From a checkpoint of a small transformer trained on Wikipedia.
Training: a variant of SOAP for these matrices, 113M tokens, 3507 steps.
Each number is 128 + 32 x the weight over its row's rms, rounded and kept within 0 to 255. Layers, rows and columns count from 0. Numbers have three digits each. The size before them is the row's rms in percent of the matrix's.

# layer 5 attention value, 128x96, rms 0.185, rows 5-38, columns 0-95
102:129124167056185108175143133175165081075135098175103131115108118124090133158108133073083136143149166149131133146085127133104106119127116165179141171078119108151114142075155115106143079105159124114131187054165140133082136126165120100132084202075138154182137115120115107198171077149111134143
109:097168110076117037115125166113143132117034099109166048127166127140113101127130125154108077101158126107117114106119126133111133123174124160183159155162158151094168165158140126197100141145137105163116091133155101110174150099098098151179147109130111065156085122178142136092106111170178076133
093:138160095118149121104133103169134138061081130149217105191150111091182122143110153151092085091149132104097124149103097155162148191111149155219167132130168122173142102162162154150145126102132114120112154115139102200105149112225135076133123130140068146120176122131130116139142120135161157091
095:128142099097091134152121120168157068176131141159150153165106111131091128186134173124130137146096139119041171134156040072183112212139153135120117106138097170107082170098090149168160114146139101132180137164151123091132094132158165105157119121135102076167160097126130156151072124135123116188
101:119128128154164127043144118114156160189122125127097119124106098165132142123114094119137134177150110101155123107184165137148149112180192125120143146150145084177113130239107078148148163137098067128160122087098123084140143144108091103049105139211121086121147136097157114076158143105154136121
098:194155175156144126154132131071070125104166142111124135135068104130185142146118119173188193138171076169158077162171152065098176135148149131112109101140118149130108138148128091060105120114137093172138107138223098152107115155172123101114116148155110139080114121145135082122118157172148166157
084:147122127149155152106136166096128095187095135149142113154119120129116099126112086130199148113104171173175147133076196124130064155048144121158129150120109159152157078068136139024141122083178134166103131127126164095126147158116048126063120107146092154161152136092154087115112136131141135129
089:143165102128161077012195093111115152156126108151161167087113128067159169090115118145147095126148175203120129087126102118100093095144126114109104111131116087100166170128109124077113096096118119174059136173127090129113118135123150091126191109072097111117159173133131077122146092116114125133
126:166171117116092173139144099126112134115096121127175153099135097179107124127193130111093150130052088071054071105116112133118086118101125104140067130168149131127135104064036189158208094147072128076111118110086140114146135149152159100143128145126127121128162106100098100112154126099145096126
103:162136183102173072097054102142128107160162126146135108116178115170155125123098075153135126057148078137154073104137140092135154084193145117142127093079174145112128116115183166195101145097090128171213128108146159149122108135148097161122087122088172131109148107083162120155132091165132142123
086:134109124095143059038169132153158118148173114115112118129104117167091111155138115170106074180162152129177154094090182138101116114144150121117106096129107065096069117066025128107125119107123125103133147110082172117133176122142071145136091152174145107111085175151113103143104109089160137140
119:188150106123110176107160117162131208137082113118172174095134152152105149130117099097106172137104182142077188163126061109129115143110118171162063182108125076117147126092106138176145130156140200079152174151097201132118101121167084077123116110139082126158108099126134155111133127103112109147
099:100100094107147082089140106127156139120154148075123132143123121128162165142171131191067160128143139163154071173156153077136104128129103155035166120106144112114159148152104133100055180108098159083144137157099175144115114053141107142161173131143154087087119066139129133122102075135138080075
105:099091115120100067115072109126162105103063089158141163048214130140155140081112167119118142115082201090142135112109146088111044087119160150136081117116160131088093104111133116179176118134084159164115141131084159118131179125153137122131083073144139144137116104092143082130104152144103144134
095:132207071126083133131131200111135111131104146076138129187109149145115163170153147131144181181099077168114111116117162166142079127055134131169191056128161118151107115122145096133145121163086216140095155124126145148111173119148108078156133114118117080085170152144153129132119111109162124087
098:104131150106158119103170134120104152173074135147129162149111114136124159126087112138110129113186139126146166154149134178127188091218199173131112147134098115155096055140157091148151155050146062129146144154121174095167185121133180088148094150112132110143092137122092197117136152157138182144
098:072087138156135079138116079111110144116145122132156022121159121161138147103165072133132070157167123170110151152093188123097104156192118143127186122095166177135116114151147168115074134097132133137214093154096131117108110133108075079071156124128137122139155125162171097086102139148106139097
088:101094134126153153146154121127140179080147116111155125112118124146115101131091045151124072159124187139093170136112105132140175103167114169126111171158096083158149111114128063010121085129151128102121116143151137177162112103144080150095135142149113164129082082160098114068149189177148132094
095:139090183111206171089123149150098157107165130138093102180107142060103198167099088149135153168155131138126146142140186164158148143150111113130154122079141143157131150169159188131106132170107099121105120120099121125126104171118141111121142163130134102059127237118144136077161106144063154101
099:141128169119141178111107101100158085043071138121145132070133146108148150161164085086156158130103134134103093180165107124071094125111093075126113114139111153100107170111098143095101097219109139143126139128090114118042196153099095089129151103077150181134086126121155098139140166141093132114
099:153139164120104164127119163132130183120158093186138079085170118156132137107070152158078152097120089123124126085092090155136112089086136106154055157115117168109187156117115146139182099145154145110132155123061200106161112158182129210066164112125149113131105135177133138154112086077126121122
099:108087119155095143212102155192126124162166097139130155166153139129163128161126119122098165071116179140148127099107111186159101078146171170143104125106144116170128089138131052110149160160136112159111097139058113077152125064083160107124115137144129073108106167178121182130092135070172114132
110:102106114090116096101114060106148137107137115085145112117169158083147068076212135159130174126073086121133125175149123082113128156122069099096145151134152131106075097108128197119159141054089135119099139127119114174149184101117135129192138098125102148100207094099162116087125102115122095125
098:086033136165194180121136170127146132142093110112119096122090118166103169093131044098185078180101163093157130162133156067103125109099129135121138117187118133105098166153174108125096132071143107124150137134092122102119132111104161093156165095145141090137058127082179146124150174143138132148
106:076066098226130057073092099160117131135104118146095121107136102135075108087111177092154121126182121133144101091152154112124162105197159075119115118116099107143173143135089131134119185127165111157148115152098159104188153125153105128153154068118165099172139119064093109101182128139146115137
088:104194144197076103131153141146134154160095149160152111109111121106137123067146091100169121068080111135137113107202144132073107131147116104116149139093157148067163099139117109144114146115117133176179072133091144128176155087038109091146194129115135175170129137086120135094085128077112122098
101:097184155091106160149125082127160181139135119154137137119175101106177094121092104143110133138154103123115153126137158108145120101084134105110107101137157145089147115110180160108088120201113066070156043126099061110057142139074101172046119134145170094176165105157111124126095146141118115102
105:166113130092142098121120154087138135158110064109060083107085100161099131088151135164141123188097105100166091135153134090089071143146125096136121159136082177073094141162102131119155144091150113128150104124112110107126140133180167134209181134136156166152167079109135192149055116120169130186
088:108102160159102101139118139161100146123181061109101181136158138177122115114124111186113143194139138167109148118092087148163137090116149101110136089120127135138171133063176145137170120185135101050095139144084121116160102147158143165088128161184165145080134170162088172112191120071155091097
101:133147112126130116114105131113146177115138128096134129180192136136152167071089106175122057179142162094117192137190152179145195122190129068129154112123130127119168138173090111087084144161092142120104078108074191106162106118116098190162115120143135103076118109164165116121154092151135106105
098:068168075166135132134105140151149168069124106175078143100067120118159122091158138111105182094116085149128107114108129066130136140090130054079104141118062108093109156115144055142119181108158140142119149175155129081135092141142109147171113166088163121134104091136090186149141126098190111165
103:159132118048187113104155149115132100149049176096126174167112146136106063115110096114068114165111174119184137092117193122108139107106098155152164160114134136136118137125162075136136197119141144104135107166166117219151158155156106104114068143110099160186131167139127142105101141106118159146
098:127152135160099178132149091120115175148159144134133103143113116117118194152138119165143132023120080133192094113093127138078128127098106119106177156131131136101190114155162179107078054104133152137099114101172082111124121113166142106094188112057138200121131136133082101140140143087070127118
103:170107140134179184111119181067099091129132129127118057139142162144110131137157130114125083201177174110153125119147097093127180090156166102136070161138148117106177151132103158125145135095215158111105085126113189061136148151113113116105140139076115065167169171120112142131132147170167119150
# layer 5 attention output (transposed), 128x96, rms 0.155, rows 5-38, columns 0-95
103:132183127200124104163139043070183145154132083149170162124081087153112122139119139173146127170143165133154086126140128157196078187151129104132122117108110143101126142187123153117131102064120080121126082143089182084129109113180125142159154182151120130108114159159106105132117073159164118175
107:178047137139193176134042134084112142072157114098087101140136136073186126124140084089158120156128107129128159117128123078098141090130118046143168115153138143163150148114150116134114177101083087186142118126162154106182129155115133144141156125124142193138108096083108157082156097115103154162
097:123104076113128126231163164109159159103184084065097121169135199162118100117114093089136087144110136123184129124129095112124116097123103135127131147151130141153133098157130168119217147104149101145143096129145170146070197096172153114120153154119111095099102144134138171059110092189110113125
093:103123119168128118119107157112070095178092139142125114131044127130068137097124151141131142105124155144104140127119141158122080090137078184161147149149082158146132137131145108188164215123092040100202147108117103104177148103175110130098148114109168117090139159110132115147191140061084133145
100:142119132115121098131080139127185157107112178135138130122206136132108107083156120129043153165139091060099123129131135129104174109114120145128145154134134115128133099139148160097112086039146152110081117092096110206116096114095096140143130123127138120146085182116138233077142134049142109150
093:106170145104131115114139170153073081121167137113167117090137163129130120131175092219168158140151084090133121102062118097131128143131160150145128161236152114121055105146126157129151176170155155062139173197152123179108119096194113132120116082102101132123165121108107136124135145122119104136
087:115183148169048099074121134141092174113182179134116120112148169167103130132087152136083091138121143098082129185160137169145161136176125105106148094160127150130060110138122157139073047162156144146160108168090157070150152089079099105098137114163116134134115129099189147112117076156118151147
108:135145088176074121123130093149139171124122091140113108093146169121144201150134149132130155131115106148102135088072144173088122103132158104119184065132172071100133091120135127198154112131123123169195182119138117079066102141141096075094107175120120124187149125125166155138079075099066133162
122:179180073054106140141183179156164109176140168130117104118104065158161129126180087068142143135096135149146073103112156155130110132153094122166124141103087129134155123074130129125134174082093126087093147074141102118157122147195125128094117109152130135170120138113163169115103116157184160044
102:130158113110110088094103180069106098064118081136146140130154156115133143144060133194168166120078076126151124089140144102168170143105117030161154181154141050135133123122107193093118150100155158118179103141067106109119119106116167167157178110129166152131146120149158119162118128106144110147
084:152106106163149122092115070127152095077121123110131179158134109125138166169095228172134090162105118090069141123143124192148073131123144113134202140107162117147129185152121144116119095130135151162063156125086124161128132171158078141116132097226101158164099157125158132137109139121128188128
109:153121116113118120092134081168112148163137169166135060096129150149075139160108115136095155138090077185101144107131114136097031115136112118125108075059121113126197144093171162178133101085073092126100099110139132139081173064130139109130141096199084125109164106110102089098122105103108145125
108:192103112096131171096151159141093175104099120169100168151073170118126160190139155129117187047180105118116151071094110134134172130114112113087108173122159123158105157149136140099134083107068121129088130104161132154116110068143132157200201135132131107146093123150140095145131096191142152169
107:140138081138081113142150119124166188091087110132094142146199174213138140112128137144137165110060114166088137140143155144106118203146116094160129153122102145182158139071150197096074125185136091153121129078118131151136117177093156154127144086188151141163154116134087115183124150138111104102
095:092102133119111105184177154141188132136176177137107136168126120146104143194187150143126107148084151125089133113144109072156155059168132146129101084120087156120120122135089111158157125120097099191119130110069072120077122110162063142139141076127118108149149123099196071086163143185147167137
098:110131129133173115176043096102167158116130100080117102160162112120129124078084141138123115158122086116141149114146138120113081136117199177127193159172095098166089130125157136120157133130167159081119120162133079134111071076125172120071174138063112152108106154128129062092098107065129176152
102:131058125168054148085083142131116174097102112109110150166120140132142169116054130187104095140079133131152103092160120069138155157173088135126097101229152102096118147090103086125144125105138148066070100088157170149130106138088098155159122125109157173158134093155143139089120133165151130123
087:151063182165104139124120124140137117083110130061143112125107144131112135150143080151131098149169110091155140166124144155075115159088133150103120062153195114145127108210183129113150107139155140087076162150114167180166155098169116090127141144179081123153114151131114108089083048114144128060
099:067140186118194102157123090148142108126123105153128162152176186098134067112094160128059109108108142133104151078167115122161152123117121204066160103152138109095151122134074128134122075135147181047158096115125169095062134100156123125167107135108090126125129150116111147103125100159154075082
094:191170151148134112174145146193158100136112132152087155105145132066149073148162142095142167154089138147119125162084148106142078122145134124104072120167141145043114171104169133123073149143085129123144138113077152131076162118143120114158088116167106128148164097180121089197089156164109069085
094:117140094108138127096130113139154105137082125136173164088180161102127112146159110062098116130097095178149075121139107196103127060161099100128127153126163171119129102102140165080130132122137170183158082161167148140147199139127108145141145068163125148095107095060154120185169060106164174103
100:084078172173149114169104141105172130124126100144129110134092181158147079103178184121087094084134153108106099115123116146061141128166134094127110163151083123173161116065140111138114062124128129117084058168122051106121123102151171138107119148132140117133087121123067114163135162101104218148
111:152128069053093191147199195166091168119198131118099134128102108102166191114090142143163134086115131081164174158113161115165127169153133115079143146112110115114108183131084089083113084131083098095111162068158128157124137141101154123106122160151142096128165081150143140104161099153115117113
099:118120161156109144052058129180139168063091223116067110164107168129123117117111161133076090128133073091125104120153135120161124125156192153116106124137093115138105131176132140057095116137146104101093129098145096120108099138144069099134123105100135123140096118105105139139061188120123063164
099:134144136130121145091094084071148174061125127145136134073172158108109148088086115085187121115103118146105077114173155129083218122115109163183183149117162137172157111148155168122084174082126136110078162128119136129084131146086150141086121159110072152139071159130160096158127189125117130155
091:156116127107094126145109141123089183135108152161051140094148133135094146078137125088138145133120110125077089191101155069135193163091161098129156117134092106081143086079098092130114166145118167131083179112174138093149131092067128156140090174105154146126131072081150114099065172119067154117
105:139095149098117109140132119141143110130090113097057164135142186102160080139172115125117159111087184086141124146146151152112118155081119093155081077144143112107092136118104168224173067124146142156169147104170189143183083117098171141131131116129129146156119151153158185174133117043146160109
101:105094116137156162082109105134085185152163178176154135140145082109140150075152101093154113133170113144139063184096121177212124131151162126108169137139120136128066131100091120063094203140128094110142120071166114123151102131169141153160154077151151107115132107114134145111147178140147173197
088:161068118136112080137150122109179104159141083129147136113155138097139152100128095169096113108144129148124114097205104166119120094144063163118097063075158109152124057134162066136104088163110180137138095101149095126134147155135112117112101076113111111135045185162151149170144104107136211147
106:151068172088123099086130118088117153117106157142100125151174170065147124142121168135079121117142177100165173122117108152106178118114130143107173157130205128157127140084184092159131151108140171186126111035178114157147132177106101125160129152133058149138140099118128097098166069154140084122
103:103161100134133161111151133126127169110114125147194133100092078083086146133196072109160125108151121151112063197120096102128162105103130131135127166110102127137093147109148103161130122113087114108150219138230148093122103152090112111175150151100096100131087132154110097142088155045147162153
105:097164141144141146152109126143133131170142123126133092174174128151107093133139113188101071076107082142095147159133153107106131178072153090133163061050154091121111144155082157130174177127175098118086093131130166126159102139100131152126125116177096120164127118173112120031106109166125130208
099:127145135124112135146128073176065162093157110097166115071084130175166125113194089075157158114149137158166121115111150113184145074130133138094130104129146131085150122171109123125208147149169206168102131132129170078152077092131146118175149127101190085139140087095148123170100117151153113085
109:138165101089098164072043073102102106130106186168135060086133124090190119121135121110121090133142114101139101157183106113109140073176184188134109133155150166150151141097133183136141089102193118081164088112132127095137134144153054172117127147110085184115123133135125127107155116134111152143